{"n_layer": 9, "d_model": 128, "n_head": 4, "n_kv_head": 4, "head_dim": 64, "d_mlp": 320, "vocab_size": 2048, "activation": "swiglu", "norm": "rmsnorm", "norm_place": "out", "norm_eps": 1e-05, "positions": "rope", "rope_base": 10000.0, "rope_fraction": 1.0, "qk_norm": true, "attn_scale": 0.125, "bias": "none", "tie_embeddings": false, "parallel_block": false, "init": "trunc", "init_std_qkv": 0.0547, "init_std_o": 0.00912, "init_std_up": 0.0547, "init_std_down": 0.00816, "optimizer": "muon_variant", "lr": 0.0127, "lr_mult_o": 3.0, "lr_mult_down": 2.0, "beta1": 0.9, "lr_head": 0.0074, "warmup_steps": 0, "schedule": "wsd", "decay_fraction": 0.616, "decay_shape": "linear", "final_lr_fraction": 0.1, "batch_tokens": [8192, 16384, 24576], "seq_len": 1024, "doc_mask": false, "train_tokens": 104400000, "steps": 7032, "dataset": "wikipedia_en"}
Each number is 128 + 32 x the weight over the matrix's rms, rounded and kept within 0 to 255. Layers, rows and columns count from 0.

# layer 3 MLP up, 320x128, rms 0.382, rows 286-289, columns 0-127
[[152 147 138 131 132 135 146 186 140 135 111 121 148 168 157  96 121  79 141 172 203 150 105 129 153 173 173 194 155  80 136 156  84  90  86 130  90 168 117 132 109 139 106 126 147 168 163  88 116 153 156 120 125 162  72 169 209 132  49 102 208 133 116 142 181 134 150 103 133 112 121  90 162  83 167  92 168 140 159 138 163 129 112 121 157 148 224 101 151 141 101 150  47 143 138  43 171 120 150 140 110 120  89  82 108 212 162 141 147 139 101 106 125  76 129 159 100 126 153 144 167 113 148 183 115 106  99 143]
 [136 160 113  98  82  64 103 146 119  66  89 155 151 101 120 117 105 131 185 132 124 113 161 183 143  43  95  92 147  97 129 149 112 134 249 131  99 118 194 113 138 144 145 127 159 121 124 171 163  89 109 110 114 101 118 168 121 139 159 153 123 108 107 148  55 179 162 102 156 180 179 103 201 139 131  85 118 159 118 188 108 107 157 148 139 135 205 141 129  74 158 124  94 154 142 169 205  61 137 109 166 125 155 177 128 102 113  88 109 166 120 158 104 121 100 155 185 107  89  91  62 165 125  96  92  62 194 167]
 [137 103 100 136 141 163  99 164 132 166  44 134 111 120 125  92 156  92 150 165 114 117 145 184 150 149 122 127  88 152 123 129 104 146 130 158 150 124 142 136 125 164 146 164  67  88 156  94 128 109 126 133 143 105  98 123 115 157 180 162 128  95 158 145 133 120 107 166 147 148 123 125 153 121 147 124 160 139 118 115 163 121 128 102 111 128 127 106 133 143  96 137 178 129 111 153 141 112  72 148 136 117 156  79 115 124 107 119 121  98 116 138 180 178 132 192 182 128 137 213 171 158 196 136  94 152 129 188]
 [139 137  91 174  96 173 152 132 153 116 123 124 114  76 170 104 136 208 126  41 117  76 159 140 164 163 144 148 143 181 131 150 134 100  80  98 150  47 107 178 162 204 101 130 148  82 141 184 149 126 127 114 178 179  44 119  84 133 172 158  85 142 144  92 133 151 101 140  97 100 106 161 124 154 144 167 136 176 136 117  93 115 174 147 103  94 106 170  96 182  85 119 177 193 134 112  77 120 106 137  89 137 124 116 105 126 147 142 116 144 162 159 113 177  82  67  95 120 135 156  86  94 150 161 118 114 101 107]]
# layer 3 MLP down (transposed), 320x128, rms 0.295, rows 286-289, columns 0-127
[[177 126  71 119 110  97 117 151 127 114 167 207 103 139 125  72 207 138 148 178 187 151 170 135 132 196  86 133 166 163 160  84 138  76  97 134 114 193  76 142  91  83 135 180 181 122 104 124  71 171 148 158  89 196 124  87 126 175 152  98 127 125 140 180 148  98 129 171 154 152 127  46 150  67 153 103 153 138 133 123  86 134 128 129 144 233 187 112 129 132 161 120 152  94 131 140  78 121 116 132 212 118 173 145 128 123 169 135 156  90 127 146 119 114 131 127 107  92  86 152 161 177 189  92 153 157 123 161]
 [141 111 101 129 134  91 137 131 187 109  84 129 144 125 189 132 139 134 147  73 132 126 171 109 156  72 110 131 187 106 162 121  90 155 114 137 104 127 186  69 118  93 182 122 209  77 144 178 129 169 157 104  80 122 130 171 155 166 185 141 129 117  91 136  20 177  94 135 158 123 126 104 138 134 100 112 128 193 158 193  85 127 131 110 119 145 135  93 176 136 110 109  85  74  83 157 115 135 134 161 135  84 127  95 152 192 112 146 151 127 101 108 187 103 178 136 171  57 158  95 117 125  99 123 138  80 165 151]
 [131  84 158 100 131  99 133 189 185  99 155 154  75 149 153 105 129 142 141 125 119 174 152 180 139 149 158 118 126 129 105 114 104 166 125 183 144  92 139  67 121 116 117 133 120 100 109 106 130 117 162 136 166 103 173 105 128  94 165 105 116 179 114 123 158 114 151  84 142 125 133 142 177 126 112 145 128 159 125 117 130 163 119  80 119 164 172 138 118 159  85 196  85 149 119 148 118 140 136 125 107 107 154 103 133 113 114 132 110 124 184 133 114 142 178 129 135 158 171 147 129 126 150  82 132 148 109  91]
 [122 150 172 170 147  12 157 123 216  56 125 123 165  94 123 145 101  95  70  63 149 113 131  65  98  16  74 139 178 140 149 111 117  71 134 109 181 132 116 139 132 154 204  92 151 115 157  78 156 107 153 156 149 154 132  79 116 144 126 134 129 125 118 106 103 148 180 105  86 171  97 163  45 158 109 101 101 148 255  80 108 132 102 125 128 104 112 200  87 136 121 142 165 143  77 105  86 102  66 128 144 145 135 119 214 133 127 139 136 170  99 133 113 101  79  92 119 158 123 199 117 140 149 111 138  71 126  91]]
# layer 3 MLP gate, 320x128, rms 0.358, rows 287-289, columns 0-127
[[ 89 102 154 103 169 162 100  76  94 122 199  93  75 144 139  93 133 137 122 186 133  98  94 157 117 195 157 115 140 155  95 102 150 111 113 111  87  85 129 150  89 131  70 158  75 142 149  71  84 104 173 156 134 117 103 166 105 156 164 106 144 185 112 152 116 136 138 120 144 105 107 175 112 167 157 101  97 119  76 146 142 114 126 142 164  40 155 108 109  65 163 160 203 164 118  82 120 145 111 130 116 155 124 167 108  74 212 141 150 126 174  91  76  95  94 143  98 254 173 186  81 174  53 187 147 148 113 109]
 [ 62 109 143 154 130 147 181  56  93 126 127  80 115 136 113 155 136 126 120 105 110 151 154 170 129 120 153 139 190 132 122 106 126 135 164 136 126 107 181  84 125 109  89 106 164 179 119 108 130 141 150 196  80 130 111 105 170 124 144  82 143 121 133 158 114  93 122 170 159 140  74 129 118 162  91 105 184 156 104 136 151 146 124 167 138 135 171 115 142 143  82 104 142 117 144 153 155 104 138 108 127 129 125 137 120  95 147 107 107 125 130 165 107 137 180 151 112 139 103 173 155 173 144  88 128 182 132 127]
 [131 122 142 150 167 100 163  91 189 106  83 139 141 123 130  92  96 144 108  43 115 110  92 165 136 187 123 122 111 142 126 148 162 109 149 143 114  99 110 137 162  75 150 142 124  86  47 180 122 184  98 158 108 123  86 149 134 104 139 125 126 117 152 146 143 193 119 147 126 150  92 145 101 138 168 118 163 194 156 115  99 110  97 102 141 112  99 117 140 172 156 156 143 130 130  87 106 122 123 141  96 125 166 169 139  91 193 125 103 167 165 138  95 166 131 148 128 161  50 164  82 197 163 152 125  98 111 224]]